python train.py --d_model=320 --head_dim=64 --norm="rmsnorm" --norm_place="pre" --rope_base=10000.0 --attn_scale=0.125 --bias="none" --init="normal" --init_std_down=0.0 --final_lr_fraction=0.0 --batch_tokens=131072 --doc_mask=true --train_tokens=646500000 --steps=4933
Each number is 500 + 50 x the weight over its row's rms, rounded and kept within 0 to 999. Layers, rows and columns count from 0. Numbers have three digits each. The size before them is the row's rms in percent of the matrix's.

# gate: layer 9 MLP gate, 640x320, rms 0.0766, rows 469-497, columns 160-319
# up: layer 9 MLP up, 640x320, rms 0.082, rows 469-496, columns 160-319
# down: layer 9 MLP down (transposed), 640x320, rms 0.079, rows 469-496, columns 160-319
gate469 105:530496512488510460520534622497457553558496439523575474534549495474523472501453454434405516464477588571558577446490461409494590609434488402429472499512497550540496477494540473523590430453590516541493488565541503560474479485461498424498583596540532445536554515552579587538399540524560489480535492613476529449483546368539577506512545548484526517536478494498476491531480530491532512538492443446474557376518561565515545491597437428507495452440519493425448495490543501432427570520539535
up469 099:458473500479530556505519508559465535474438501543512560504492427483500588563593519547453473516460557591611551509463529507503495518379387467443467431507549509473541440461427464530474499563524472543431434423545456503536496527450472498465481499454433527480475501468455498550503531522480454552509450459510482531450516483527558483495597501470534512483555500559514587529441497502463446540516493546474594415488494510474536523484482491478501531564426473446487499509497451441438462514474521
down469 101:516445571395490590407488472522458431499418428538534486542573441519442463497387520545534533506531426454562440495458577488496459474499501453482493499445565600462402488516500410503372555511426477495563451580470551498478549538555479489536483490487478465414523573540503439512561528608514406511513504521489522537473440480474543510475560467490523501490514391463442485413575449514499424578619478498480524447416496521466514541535512443501473473485499575453489438472413477499533437468493472
gate470 101:482442420446499535459455444519392502523572496501573452491510497600571421480575330490499505541447417497494505498468544574502504397440514517485529550609543458574477403519531513555462504501496539535490513597469554434479462489447419464535519425504525505473417474529442572426521582488586412496435499511433480570505484519530503504514574432482441472532490392609554467479469482479434484483479480518513518610553409523537476590432586529545386445457432578512517443473563530573511528580397527
up470 107:494483378515467493522434554531479525493504586484486418525474523549502442487446504497496522469478536466559446509495554550513592478521482491494436524592525438517488542602538534505498485496419508499549531578451514548477543504501457514442531493564499501593532555466605466531457556519454442567532459472445446503557460542505489486581464523475490608527417604422428509537475556517559457541528454510458639512611302507472439564341499507442471483525466483497399409474524514488495443484562522
down470 109:518519516494515467481493442522400517476514514451543587523481490551496409413576500502470460523487444514460516490483539545491498511383519484416488403533545579505526439555563490466547570517506540517483529469563560470548435509481463464503500476577504497451548529515452430401515509385597636452524475514450492566539381585538511525463457424515485419450531489478516541450541520491469488448472450440508428581506510487502563608524563482598513474431490516520542394550529389492441470533462483
gate471 101:526595507523476503481512439484490577490586491511604477515505510516539551554412482541516498477504534478468488469346532577443549547473457458527484511516519490476551509461476457569473559443466531497541531413485461480502523441541553515416499520538475431560479480571600493443425499516423488480380508495531533488612457408547498463495517575477490503493447414513508444466540512487560569460465531460557477527469599526468451437538496411449449566549511477408503529485415495403468466559515588
up471 098:539484522483489430568510506474435403465459470434576479489510496482574569478500552554465359486433482571493480587516557569575476558519518418557470478487462527434448597458473464466514453390449533481492513529473420507440515466506502480387590474564371455506580531477603594547438573546434497537486442512448449480506515426497499487508517568486546472637576414489507477521517480566500473561540522509474522460526491536501592492397528495531565493514519453425489454512526505534564597496513522
down471 101:486495480508495532411448564549501468476539485500546476485464535488447558512473559514570572477423508494472505450547476567457508540509472490544450541470466477504553501557605528547380402443389471492494490424534480577408613454469631590498506474567553484470518513496559582499487498564507483459528524471536539533484575483521518501477526476497508445497537343438477575483504551526577631409513462483485460438508498487473458483461573496727479538439604450519450406559427494529425424633525544
gate472 106:494451450471538551514558497473485497430584492493397481514518464492539637535362468590418483492523576482553491572512568526507492515499543507484477433451498502486481511485465520455589541524587496413496483431460521543593465471531390505559549514580556509488476480487497488439446580434515460500535508559465459520564493505497504541543579540534509553442530526526399520568558491441471483490504405484382400532486576525448436584408463497547560536441590531429514436498460440506445486577544483
up472 104:557439487523488493473476395454534521466522520457494461471520444523584529485520577641396535520528466572479454470575488547406492442494497520506477446559494478491504501540446543529521515452495426467445443560491526561528530564435407597538550455449389530506493496505552523541534501454497515540499507521479516464471504406530496585473520510459519395484500382490443529452557429509482506593504464479534458525544524476449541552561403429537528519536500600522457493522513416471466573444506443
down472 104:537477533523505490530479511429497477497479529511514450564554382510457593520453450437521519480537435463565496508483404493479452560537519566426520493453460548494539452451441500488477468591561529483476490573499522451469508453474438504541493485472495483492435529444464631522479584455533553545510457537519456501527519506465430429520374460500544493490443522541440547494504574502462478506474498544541500479448509449597406493505515539719432522553513519500493420508454456521472543584593451
gate473 100:540596611547513598416565468493523530533522496514513479460525518402431520598496499457499496455461396449501559564564506495518551480481537431543525442479520440515537559519511502539497493592487493524435485493464519439560547484363442457476517483502547514500575510479544569566545505523415570442559477410542541541541572454472506485561482498422508467467434494525453537494499434579569494497522398501465466477408532560503555500562457539510566536486600547497547531477589393518538391512433503
up473 104:492566593576455553487435514526483471446514599517549583548459529526496495507627573385454458446482433539460468478400418528483434554469532484510527505484543498508429526478396504530483499509536481477461478473533517411532461532540476507561595441520377513491471532431547501504503529401553526514412528480487468558457543450471593490477583511507610523457488630458473462575534571417562534484545533526563523529538481537554504519416504385498503460564416495534487555568534579471513456462499543
down473 103:474525579395491518592558485496589456485468504531487511646486485417581566520607495511530492562565450450480453562528500499480461559429514570564484465524482495432533463524501502505510516456505516487552419420512497546474454571539477549438510503570487414513395481501489472546452439501437479447427525474600524548500448480520495537497462549428532527506449535469572451451511459470490508494512487531463535597424532474369481530503447494262515400447529559485565518526470519391486477451554507
gate474 102:476531482431514461502436588601392598456580508496526494535521525480513466535493543518499453474483439540451531574611445441505444596467529442445499540541431445495516467491495548631418500517499565520468506642612485497568474522577434470436531579393462521480532521597518456613505585441495433593452410462428458592536570546454445494449523467413493467485462498512496424542485426515587564561571492515534494433491529572525543551445540499668471507471539499521442495554492415483525550485465421
up474 098:488563465479524477537653481532496516511481436433430557503500530474476468563434473499456457475540534474440490543509612526585575514548601435400426625625558478578599509442490426502503438462482529533463540449466540500407538489476474483494558481490556535508518526451481411456505418536443480477504454412566560488566357526489425458511480492550508475475366563377524560522517553445487579421498515504546479480488476500473557496546566528427527434471554502516494506453499566358462516488557586
down474 103:520461473468605367573420468413535484497488459492516468491513516504592429533544563580458506560489513517596533601500530517483445534503506485478378485461518525551519536600495475416547526422439496474515424528426496544486533531506541403543502444528510478533491452507430490468461513470464571551465499539555544484523520562552448426471508457569504522553460403508394685468572466433498527529432471449480535562481391485539521453428450518594537455417527409598558427474486528470402598498524516
gate475 101:467532525474511546469526466623437462544588489467497576480542411517476525467447510511592567497513611538398525509482521566485533562465578492361502545449543450493430498465450531425490511549627494498464564507439499561510435531511572559452538433471508577521459471419547458547513474479564587516468495508487439529515493459430515404455515510419440553554516562489408490429480571550515535509526460403458534457606428487523608435483465557558537474426588495431621520518506502490549436479479455
up475 097:490475465582427476450495562493478523495591491493466466532465485429446528484480452538490488504496628505527554558533538524534542483518608485465561523543478346421449521489518455526500485506552519548520457539476548559506503508567474477498479381463430538521550495500535530484489480433541479525451509459420455501442556454530448533512524457555509526448499515495460451474485523524570510549547589507569472552499385508490440496395479397515552500420435504477507476401479626517562517514461507
down475 103:490416518459485492514525518557528571420582539397534453464499437520441458470487556514459557490367542445396469418524516624487543530457467554481471467506511482501575505523496485562445510502530450554402467514534546471448488522516547396535514533501468452530528453499509509468536508550420618496407495551507462537506509494437571496538570535558484451473495546430492504472579548519469399508436513468577575446571441480539479471462447443548554494566509573417515516460536421538571529552469557
gate476 098:495557516492571446516562512497526549570486456459473505378524549560537505479466498539475535497534415468480592492406522462493514534499414513526513611466621499539498604392504439539484538497440576519548471570574584471490455565449529511540541470606561427416539474526495505526432535631487590442518539469487498512516550475542580447537502523464465500459523460494480555365448523498433436446455456516532495463448510561576526396611608414416518513487514555571462509542516507568510507513532520
up476 100:577503489519470517532642502527521493508519496514587466479557514435580465545545433571554574500578536492319456433507511566495469509507496528493508566540431536570546443402432493491555466494479519549495573432431515587565438537421482533488428546511435478443523521487428465505491532562440577465563476537630480460465484533465616475531515496407473516489464541483480476519481551668498552519505585498536482565629491573495574416518519407525551506477464523559486495461453474506504458403520508
down476 098:466430400483427515476558473556527471449502497440601570421587469565537407700471456506488490445527460557478385461452465559457512497585520546469508486412497544465626592516538447545435533506528538509434577524454580371452436448500513444498503546499478513483512437483496445524531464534411558426537432518524555442497542525549469410503534468523523586402547526543572548542532567450472451520523494526598432548493503431433498532507519594469421503475595484578423514574528523517517471543463477
gate477 100:481536447560586490542470416533511496502478491525509462500382496485471556449468474472529482476490558543576473542607461512491525497519490475530410530475514480425522538494450431551565505450519496517523468441454477631468446508476547519539567358510542526527500502494484503538546510486533515437473429596533482456431432496489583493518459453575521458489489496489475496410529421531461540482483510325475528491545585466457442463509457436587501508480517584569574578531528543556435517514503483
up477 100:512462606496492506465532449531501391480510495537493531518410487462558507455543586402526514438499547555526523492554598439558617467472578524492483511501484463498551532496452512437605419580553495531434526475584467604480550431445533499572535436502351535449465493486541516387456439605539478418373460532505485581592493517462428472480449508602505520436531543426498486502577502528499483542506498421554533580521562563505579523476526527486458493527524457504438476527415559480460529439543401
down477 100:573571569438516448551436574578447458473519582475504467492484517401453461582564498500452378522518513605574470557491537466530553490514540482548511509558503504579589533469483450485500458449499481544587590524444516485428551523450527452464527533466506377455478494547516439500410566524478546493492508521512496562468509485496483526548364578546443517495558431507495477485494538504513471456424551420373542504512557542471497505480508497454534508523497454561481475611494485422542471554447542
gate478 098:515525425455465489551560506558407463496413427421589543520486477544468510418501440386417467466470557508484536480515476569459586544521478511557516393477507505468525502523510517523473498429434435378489556464465494496518530561472541501507476592510414501540456483509527440522408473486527481582542473422491435461370400511390533472478461425507479399550438514432537475486479450501483481469495586482533579510477585492420520474509542466575563604494523475506469481500543470431589456620469543
up478 105:561521402451534536512476515638473536521493444491560482449432472414465476538518529455458516371485452555588442503522595414557481430455497510476440530517488454571513579477476513418435419583517492538527408552452575511526557548529529529531436516549502448467497502506462455621535441513548421539462572490446484530431531591464501464537610536485532521384508508479509513458551544518390556444540521396458444613560528478448476532395603558384561426564530507486493559446499435461483416577581526
down478 104:451458517478524523490546597539519512447476480511523491501478499482453510412448428429516548536492403381508481544535502509526510454499452548551495540486504426555490434418529379457576527410472448519595460534524489494505496462544408420466525482518455568473533449582541544460524472528539467559516478465481486526519575532478426472501412471432530499507561510511526586570508484606467516493529461484531552368559447536547382494513567554576521485483561521512578509523502532566510507423557510
gate479 094:498370482494394512499415475524416461495455513457550441404529474397498518547456426555521551545553527518542498548454526544443491440518433461516386499342524554448509472470588606427490527510403563596511486463540439455430472574550566482495494554461446494448469530540437532542430555525496550529455471449487573523504548465458448397509484557515521385482503566459518468504520506518579514479543489530460461498420563508439502463577498535610576495470541486477499533477421475513534523450535443
up479 096:490511526448351450557431506390498528535473465503528477504421515536458456558534402393515549591508463486476492457608520482459480436491537458543451505498553586506491423491415470531494536585487487643465502506515435519417546492536573503549470535525537465538461557507578473475496539558475500566502512442428586594491518602557448474530571618480541530472489481499537598549553483528603456441551540421481439535410532507510528570511551448406483487535442542501491498561494513499536447491422456
down479 094:529526581529395478438497515543427420479537481507413504522457548529516497502514562523545494510520546536500520462437394535479547526467497442579539472562470504465536489496443517490391456470479461502539514519500686593457551480467461468493457466452507555570525488462436468441491596504471641426472603389484510513523498519479595470496516525526506412439578426455558506491449432508550487597448516547434520573576509487513379515527462522398479490479487503426444456570538521454530497588513587
gate480 094:486497557451476570487536556468508558493521449536398527512488475504531484592548539540452450506458475482475422472486510517487504592437433448470504495428536508454607530440439483436468446484566530476462477501458507455513485518463503504539469449489567458513596383522511498469528479468389469373506486397516427498539509531611505437465473607398541557481468411503541458484530566456514432527498460514509431512392511459519428513431471532474629412511474565532569618429560512486542528465509527
up480 100:431486572449535419462557458480454450441428551442523518430474549540447484531481532473485475459435405538391554496508545457406465579464487465432495546408569523416494460441465456528436519425497519515521501464443484357510493477375391594592578488475432432511440476482474492556436486571408468475474476481499561505464508485486406485537409503496508482528392438510516524506507620504471444548428417457523447484528464458584479436405505553470441342418487561442491475546524424415516469462584571
down480 093:448469466458508476400524532553557511510458557455519423512530545426504437423537455527493456524514545571576503571461436531519533454540464573401492510517547607515540474531451465492570465506456473469548672400465493555465438503491519497482519502500498457548448499550493549445541559388488417471501480535552601499413480496511488476576397470493537543507503453420543429485599429532452541495540436551567489493485513597473458433410491491452449533448457493443524447529502481435564521517536523
gate481 095:476545526501518535500508481535562424482600483608495435557501467513546529539501597599533513502481577516492543546495387487533433510503503600521390494515545482432535470509509603487478542513438484447493481497456535525537446483492511566564585469447428496492508536465554465459508465448478493505561458540533548497521416493561446507460524580509415473479496548489484448569410447497565557588538493543481442565507327544530377481457498543452529520557530507574502412414548521561568411544542469
up481 104:451504509527453494531524559414530442420587477500418533517535499567570523544524551453520534490514500495568466512529523575466484453493560539535447535423490520558536499503447543486561550468593504509459341550610500606477448431542480646535584490456516454451555456559510475464460520453498503408499516500594550501502568560543459489472535527559493511508548466504486491516483508512534410499615514579432488423480401438454639536541463558437488533527510580522428612490534529475474484553597539
down481 102:503440519518526560525443499541648499480472504564578408468469424500494438528562483472524474479407407477560598463420582472472561488461491511507454562563417478538557470532443397467485482536540465460537519454536408495540539505540505521522481456467526511514526507463515441558491470414520530596457563500500483502476467602558444596483482585462515476460564459466460552500540517509581540466444516370507497433579579546530578467524525497576407488467515504442481495438525466514480567505580463
gate482 100:526485492419496415490573510448498422466451507445506415534498496407484295508492455471555479458470510403517478507462596497505514464430399533507584439420438418457483497449468491494462514518585480561566398492504426536609462436501549531595491453450410488505496520609535580477586514541478499474379534574515475526404562529515508463467415484404530531562566480543483466499360476553504498504515548482493475485520470477356593401480526450415430576564538442449499455549512596488567413584528587
up482 104:507515533503501430541537474533516441472511447578508542556467526527558473480499520466483592510536516422443567463594508479388563474453544460504545538469499476423509514498546491479474547454508600529528498419551514515511518512434563448532596525467516493493473512493470549564546443549493530624395521453458480532381551500604469518519474462446506545472429481512458502428490497505498456535461548499613447544553453478472438501440537547401469526594529453460558362497580459471517510421475528
down482 097:441520480476511531537494455419459495503441527479478577575482429596525492477594476537446457488509416480548450508573386465483504582395513487547466567494556434390458514598468500434533526566476460483546550596540509550465370545485539476418500512518527509519546440449491593570509560451528500532562438458424510454530578541496551442481497523493594552548509474532467578485498476515497504430495532461493417561536473465461508521557554438407442490467507460495502446530426490565543643529525498
gate483 109:449403461511542469504528396413513469433472620478520498458510462435462475598515466443471439515487451518467519586539505586439487563467479544446474529480482535497513512546489578510414451423524521497482560494524506510477402524454552476475585401506512532504459576468472425451520429438512554470547483556531419483602516472375559481528491464520428440506558443512456569484508478450544533529480479456593430571468465512488583561576528471514569498545523504541548555447521585468518399478520507
up483 103:548505472596485516505534491398395552499495478581479510473527514443484451514450497530480484520500516564527518483488537504550655556507445440537441483408481546456434513370498463513466391486507522614465514458520533484497493553546450456515474573518494523577515540478462504558526567469451453509475469539529466448475519527512527464513505420406478522518496538533509561552501499586499493477458516481440484503523392424488615497538483473555524581512527527637516504480471500487517524540524656
down483 104:530513549590526501496490433583464461492465409534507472558540581492496547518520525462550499496525506476527512455462592447570518504597581468508481556455533462486437422466564532517503558415558461484484594506450513548539501518524470502551459437436497489512548640485533542545523564446573516510546549507436551414462560532569420466445554531562541477441424468504452586499549450454486490538506501466459484429511423597553575592442480523468415540469425574570540557568565412476398541535440548
gate484 099:460483434541467623470434485413478524461552571540512593566504474485484511541508548527562507590519530500565471471485546515505580444424521466547493434553408508447501511450419569491422479548460553509567468448513451553465543477434508464418479389422568491509557480562474502521416444509442469489499550535530505468483409535506532566442367506535555423531491546462432445463449483649536401535503475453486461453493502613562533548530593473590494494429469484498464558480501489446546517531453460
up484 104:551449441479556513493412435499460543531540531478496474582482555504517480507471479554572441479491417469536506638544509509441486446501541466612527494426465540492522491487590508495554538534472527508540512499462466490477528632481458401465483485514441500463471498450462429486547459387453390510358507556440549518538449399496482387447537472635601523488465454500520529550468402487457480546462483433466454482468466500473557505520588368465449456550536573511567545578494537568460518546586537
down484 102:471499506466490480477491513543445429438539468506580507462472488438525492485424463524423497499479510597576490486455388489535426439494421491532445403509422522645529491475473491539569572470472552454537444490454455548602551516489421528535412526435522527399484533457514475520501450480599540588504415530440481639478524507572510460592541435547467378516510453523519540490463422485460513473483480546524491493567472479451523527466486498647453430461410553531491539466555565454513396435422495
gate485 093:498611575539471481557523510467410502537442506524548520545432512518487508524475573520525455453531516460502462633478489534555478593465522562409451562405476507545547528420556514527442518542497502413482593615459440524476493569482550508570514455474473433496527527389467466492412502433513503554461428577427603422496541491534414412466533492532477502493446563516482454558500539474458601631486503514458446532534572441514459444548551493445508542548422435541440492447437472548570501445482430
up485 097:567518553445469501419511571423544531424639479390504461572522484500517527475429539518510497521539589569420533457514560609496537560500583501553546454458500435440454527499467576477525550590515516469554441534535465542453472496582470521451618468400560578556549457483512527554539551494462452534495532443577381582437464503483590491509533528512416519497435457436534507570444441523562438444471535454465406546539458568482488450464491459544492480429479460533611499476511504562512505452484503
down485 098:528544460537493529536555513479503505580503546475392481472522504492482588502484509420539463541585407557449512516552394481520494536418438506465469538480528572550426428537483469525442478559537491558538391549500499494499454508554439473504432414481445581531495529547540493477468503404521517533469433524556458529487572531584454413503493487482444464503511475533612470414462441467510492538575498503561538451506558480483619575499544574747511515490556544413506410504540538520589546525493541
gate486 102:513448501602422544502508508535448518415458465369524425490556517463622467523526399471477492482564438540437523513468480478451537387618498496498556497491569521368505490448551489484535548519510455551550464533450471427531525514462564494468556603477487497432529473496560497463473568419548479463533560500547457483506547631458489622494498570521476506500541513538403508491524508458440482530476460466547514466483447549452568564496476465472457468512471467467502442359461489477439556564456434
up486 100:473439494470571535530505521433541480485496479526515507596507559523530549482498606568573435445506548502547534534493440597463570520493558555531583445463562589525431436508564466488555557406530553532487431518479468494468479464534565388514473549458544484476492469497454567593522653549443427459514502477490494504407470557442421512465510485467462480477498486477571475591449532526513476523496484485572548517430478543553478591467500465465499515578481539594533428599493465529573597567491538
down486 098:559456602531527521487464447567609511481492538498430418496426456570501422573548443526476399494534543496572503443453453426457538441495447444491467514503514480558490515611520470512436416454568584506440507471383571447510487487435460451424460524465488417504538561498517489459471495451556421514451481512498585528498402511462477481466436560580506558467481518607489464540458494504620541433536581411544438497519555438552469513474518471657467505499415447480533501488507538567579573499579462
gate487 100:569478481444416541553504487504477587405467435568585468541516459543443550452470575516540539544521548430540522548425493492499464483485512469488508452503501497484490441523513546464497567578460538491526531549490525501540571456631561552409611538471571477500437541506504489512533433449479432455578568561532532482559568494571570503494458508439502479535493463449474549465455546468475527493553412507408380604489566440496453487467447505492527477515518533510583503445525477494516496474593440
up487 093:527542555518544513570527493560499487544553663509467553378470454509537571532417588517575491514508439512572588455577535532410457525414542417368514515513499519503492502513559565492465509465534505441477544522527493583527437456450490553439507447495495553455480554534477546478463428535513478578490524483552459487441434471548560472439485504357452554444473466490505559473485541488472511523499509522425547529548504499487534512517438515483527495398498523603473456522555522493530484423407427
down487 099:444465492463493462503580526468516442450446588509484553473462476551466543493486490520581467490471483479498431496561498521508539540484540592497510582482532555443445429611391370509511492557458547525454485478477548442382480547418495407423592525534599401586571539475495421442434517467501482450490575506508540467589580528539536437518489475438524565557590496547511519447565434477486502395550454471484480508501447491520495374476460443568515578504450410420478474565487513521547498557518482
gate488 109:562473495564480491545479528501432550372524556489455570542453540458500525549516345503456549544503428490505584446548501527453433484477507487485508487494519491533420490439469560422488571417529488534619503503517496538461546580542552469480464451494511451511565475601513499462444548442580581382543422494539531538546452444520444500468485513438436452497515485488497491491492440529464441537503498498669449484503546515539493573612489480392526610480477478502522527477428514422515535501424528
up488 105:385606574533517507509523584562504467558499362514460445466500487516581552554525533534471510571477495474528503488427492451529524433538593570457498491452561570638516477506556418495460445475518522483511432481441525488524505537484469508533411525497456506470496572591437573505488522476506433508523526472454470414482543472469533464556535511522585481489454527426439563522524462538488587553555488512455517520473453510505493489448422426553515461511544422496535505510536489437449504466501520
down488 108:517428481491537531511518500481476600508501527545489597448481570532455449468476496509576535478496475407416524509542521527524465504490475449355504497463467483489497543472541506439604477510541489481525521607360472492481516461462439440518604517433518524427554466488568474442435492532462733425493448556465445569505497492562488649517446526474391432456558640490540391498507528532554504524486527564536524468496480545575451482482500530416492408549504506474518608515438479488485459596474560
gate489 097:509516515443447435513484425483432462444517560451471452558492476511464468511495438539591464479516444439548497504459527523562495472550569445418529624402520471569508533452449441622536496489603464549448443450509633518554521538490477468508575540466434560498467525542509450482502408490494610568532499498496492486500506450431536438453399548499523436502359444475466544495467558519486517515564494454536463448486450461463532446471496453609515468468586544555546518526514480420417456568439527
up489 098:550491448547524526647480424519442511479456547474531533534558554425520422559489468471474503514502525478538549509468506473497514525537583431456517525518518475547512502547526363497499469481491516459432445485549545439449555491588553446566510553484585481516509385475566512482509460474486624632395477510430445540516495497448460397483519454487487550512386487476582508452504537534521530566460470494439525457477494527463542447545477472449427452440413486450545419507601555558540392490466559
down489 096:440486551451457517430482524446499447490427484427433443514459471528480593426515463561474521370484440578493448488472456557490506500445496491455582499564485480478394547535451483449430372474594527480533505568512475397501436422507477517481538538591514594491588510438573528489485513508498637415565457543535588491513534455497508563337554440443570492488544523525519422487445544546495428444448533538526480553501520465512445506471486529420486516587477393453472583446474544608469472567514570
gate490 105:472518493485503438495524545576485534492622523545476509432442445524417467448513454546454402489461526435539511535577488509408493465495412512549477408506493456574540448453537436466495550421484518434544513533561470460502453563447515505467484566390465489556527540527609532473456496534458409622511376515576503432481511482471475538497511505429480437512492531531477446479497429514470541477499551557560482536497475438451539373505569433485543478439505524499542399595488483485486514583472484
up490 100:501504499417619392412510425430494522446510459474526506433596528486490600499569428462528500441567492497430550590484415512483509556507581527559541497547424461508467536510434482532500453450550545527465397420514491526433513459517479552438446444460430644469633593477472504483527465529444514548537503471437420505440457443522585578535452413434455505479537478541424427491459488472491543470521544528453554488461537520555586532474468481556303487520567524493510481474509555560539477490572511
down490 102:511557526499465495585459493531568519442437477557538460491478466447464648621471441523505504507493544498505513488481462460481474465506562483453461549528473602526446482611511456447522570462405401529495493367433493509523505469491440534560488559474608601564428515498546455523423519491550485514501492469490468542548520443502404472400461499602552526568505422484462547562533505448416539501473546531558527546516495462445456463398488524572482539501471450550475534442530512541549534496548509
gate491 099:438446441431479544592466539576455520489480437483509564528411514475618643561533466518465426502547490543477565537460541495551534498464484470469407454542476469485520447444528543546469535488501537504529488477447491591506463496426527414495497463479565497503380488495484463435531476468471621477481526521521459591521521482546506416468501472499485439587499473542574535460437499450546562475525489522528529531540439491544524531518601393587585412515482459494474417480529497439433555537435438
up491 097:531455513529560529504556468474440574524461462425528491429544385454482487567496556565473441555509567480491487527478445474417422510502459483595496391523526549481519503485528515488475641621513522491530488517529489561528581586495455531554573444461540523498442423444481525652565548487492580524520440489576494528463450431567436405468515513580404493527517446470584577474539493507535448576500566526557436442575492439558480528493551427414466525519485532511442595533396516479535536507450508
down491 104:523541470528472484484518501497524507499484478481568522528482528519484449491493461482542464576483494577461489584470484472557464485504533465507571444456460439534506497562495425491531410450548477494512475513455554476502490471458503489508665521467425467498589579451552489475449510493455739464519565472500557541434377496447457602477435540603465520481481364538520443503474510522513516513534440494464473459466543554451542477501541571539500502480440576525466522473581531483554482516490459
gate492 103:432449449466396609493491412504478503499440577557523487534458490541513479552522515507388519484470513429504428467521599487561541525521506469506531587453444422544548460460519604454467507578432473571502424537483474489508536469474459523384479498458558479528481471498525556527492406457516557575510558518546523551488505477492523493497425535449458597507507457523489480440552511484507398473574520545467512495528474465503434425477568542560470554546430505458487497396514535407541458470426569
up492 103:474467523485500588498575578413604438478448506539560626521455599539629518431495424444507442577497495485483539490497537557500397531573509525522468507503554554524470550557486395489426486537484501505434467458486419485555536573485554544564475559454530568485417450563482546532507515439458491426479495473532503489455478503538500427520441555429547551525497537489448497526525493449518494513462543493554522485503551537466518492487473503484576438540529553547492453437598537439480537584459467
down492 100:499508527532426505521513487484433557482527529616457487477491539475569495504466504550476490507503529494469533491494435620483556390439478486480542518510494454493547482492520615521506549435476541433516480541491475495455525548530484546558399514566503422501478515430512442510567607465501436523486526475562502511496564570513534557405508592554521463472469501440494569548590524598452475435578455558475539445478510501468530365479505491466626556510482569465542529525539503469518498460401493
gate493 103:532505465588505578477465499568482487610542410514581592518527437520394492565541495553453553518444479479485487533487571476535503543483388575518449346583434416522527449522422501480549568557443536533503516524431479394521563427513467505480462468486491472494551555485515420513535576531473547537434571509519448538398531501351502495628554481483560505482529472566545508405560495418494436566483502447554523547533504445361510459438461430507470542606502532580613438496385436480481479451514428
up493 103:544605536555573568484453465587406472554471455578504447493474531445544494492521524443451530486506521509485444516542433515477447467467482568507452533575475538450460505483478413531408501553465523622546489523508486524530525507545502639514523556500484528562448465543430473650479553535490524519460514483650432500485526528503498566498520513479607505510430516524482425552490503468580482508470439513540512522457558522474553478525521500421485513526499488490417501495444415436538575496435374
down493 100:507436464427449575495558519553507480496525502482569506526407466415485522461507547442477572491620513525481440470514434523511509515466614524439488444458502520547458551523563507433418468521492450519467559487504536443398510497503420435466581604535489514548470461548444457549630633521489525596371522521502566487432495541497556489494464532508495424552415429513497492489547503475476491526411510430561551447550537479551550524533625509456608545503494457391541531485517514475441459544472520
gate494 103:521454525479472442519541472496466575531511490465510552542469441526483493536583518484409574575360574505486532445495479447502550493616443514503490549486508529376540571572368486537521532531551539443479372480547520462525412534560493547531489513437543521439498513520523506475532501488514455518534489474530456571461536544478532529441470501536494408530501506528485528545498536520479489490523397580540471379507416426416534492443478511575513530592475409496535459574476478478427479501522424
up494 100:543446453446477539500411542509527415504526562497499482507441553506412565454516481490458462471492603531539522475494455469482445596505526522466570506455562564536538579475336512552551426584590518495515440476573548462520528425534477476544475524517532495559509535569506541494418489477510473445436476579552531481592575465367603518470588530516515492381468478469570468439530439530566509563404460398535498389454488439490510468528584525548462531483419554393474406494453437405486444562580471
down494 097:567439486520502434492540432517474422385508496573538545541532546513364504393498532517484490482505452473563415474492512488569546485521538507418402538488505495461564500510511455426493545495513493479519363491541530503505560452453536466517391537470498536534455545527452444538535471489570553476507416516488556549513434495499588520514541567487466446411580513457460510576433431443552502615484424499509528465477589552507447477569438529526458503545550581516549439506485435381492507492491491
gate495 104:463410461530497422624402493512469575495509488495498561594504534515623443485395457543485509422477477520475401431544528498478503469541522454498604451534564413438415505410561416532336486456518489454568519533476521481435499418510442389564498533529523391496468513551558332552511420432515557512485614531465410512439533463564529546508497517593508566473564403523472544564502519442493429478522616428453520558549470462427348496534469549467511459503448513466511429456555493567505521504519563
up495 103:498557493592477588445524467497474486452436520567489496576567491575515568459553516461520398474437421462484538510546506508494500476487470554532509452582481566504549475479497473496523523440588449438538481519410486496505379405580517542442406418523444535519496565535499555488435518477502515510500530638367492486504475494512520580610509497459553579461519598457567487472399455564460593447585481446480620465407566569565475546458525589460519560488488509526443478458583517468437509503529525
down495 096:410468587528478490495559487470494602407425337464485575566497456496478519416573547487488443445528539489538436524446625518441465545479572452543491378474510577477570497458487472536557526474541433511508489469489464462617574413543494474465472461520454416513519480564503516525455547475461419503573500501489474537452441478510504573576453572480486404494388467512467482547525488487551483554518546509488605481438478576500470444524455499665489450486459554594454488562535473522438443550539518
gate496 108:517460481428518506392532545454469484509504548521459526550507455489528550455522509429410504504586569474465494512432516495435565452498543495503518396586548513564519470497559604485516497544472500525443519528429458583522495400450573588476476558522443443490448491577446461517483583462492543544581548508473524458439571498493529528595599477402434559460402452450547432508480470432497463388515538510514465615492408473590551447526490599510479604421487486516465472568460489470428500577476491
up496 110:577555480477438478466558576458501433536507537471476509526553496480458471525532422481428473503495564473555470532418361500547549459581533537495581515556473525453499478570575518522441585475406430568524516548558416538540552471566508475546507611474529496564501525565509395492481479361519552441619466480465550557452518451449492459505520394477482576569444547426519459454586569506532461538574478534557549642506481483552465454464481540460418555572474581451476482559548551506527441434611547
down496 111:510536541453476463459394469491479447451436445476613499424547576544570498609473445420477569518550460502461540500481578533480457510479550579595484499484517448449456612426468472594530496510539495473490536478522509462516515468438524494515505568539577557537546507397454455532632546429464496455606467547560449505583511496510524544559581433583471532406511511498538504487505484453575523521521557462463518513461498541504511543512428523516517509470452479406454544597487476493449508494433510
gate497 098:501472446424537515532505488420572515442465523484449532502519478497470595492421442521406495536478330536508467401434513463499550545463547460519565456522478494533501437470659465513401482505481584462512591524492457465409462534494551425542463526492546438472543573498451532566401517449544508478396401563560601529570590533458552479444449430515538523543565500351457493539557516462508546477438465512504511534533435535562596535499469454524544491470504463496531424478478459464535640490584513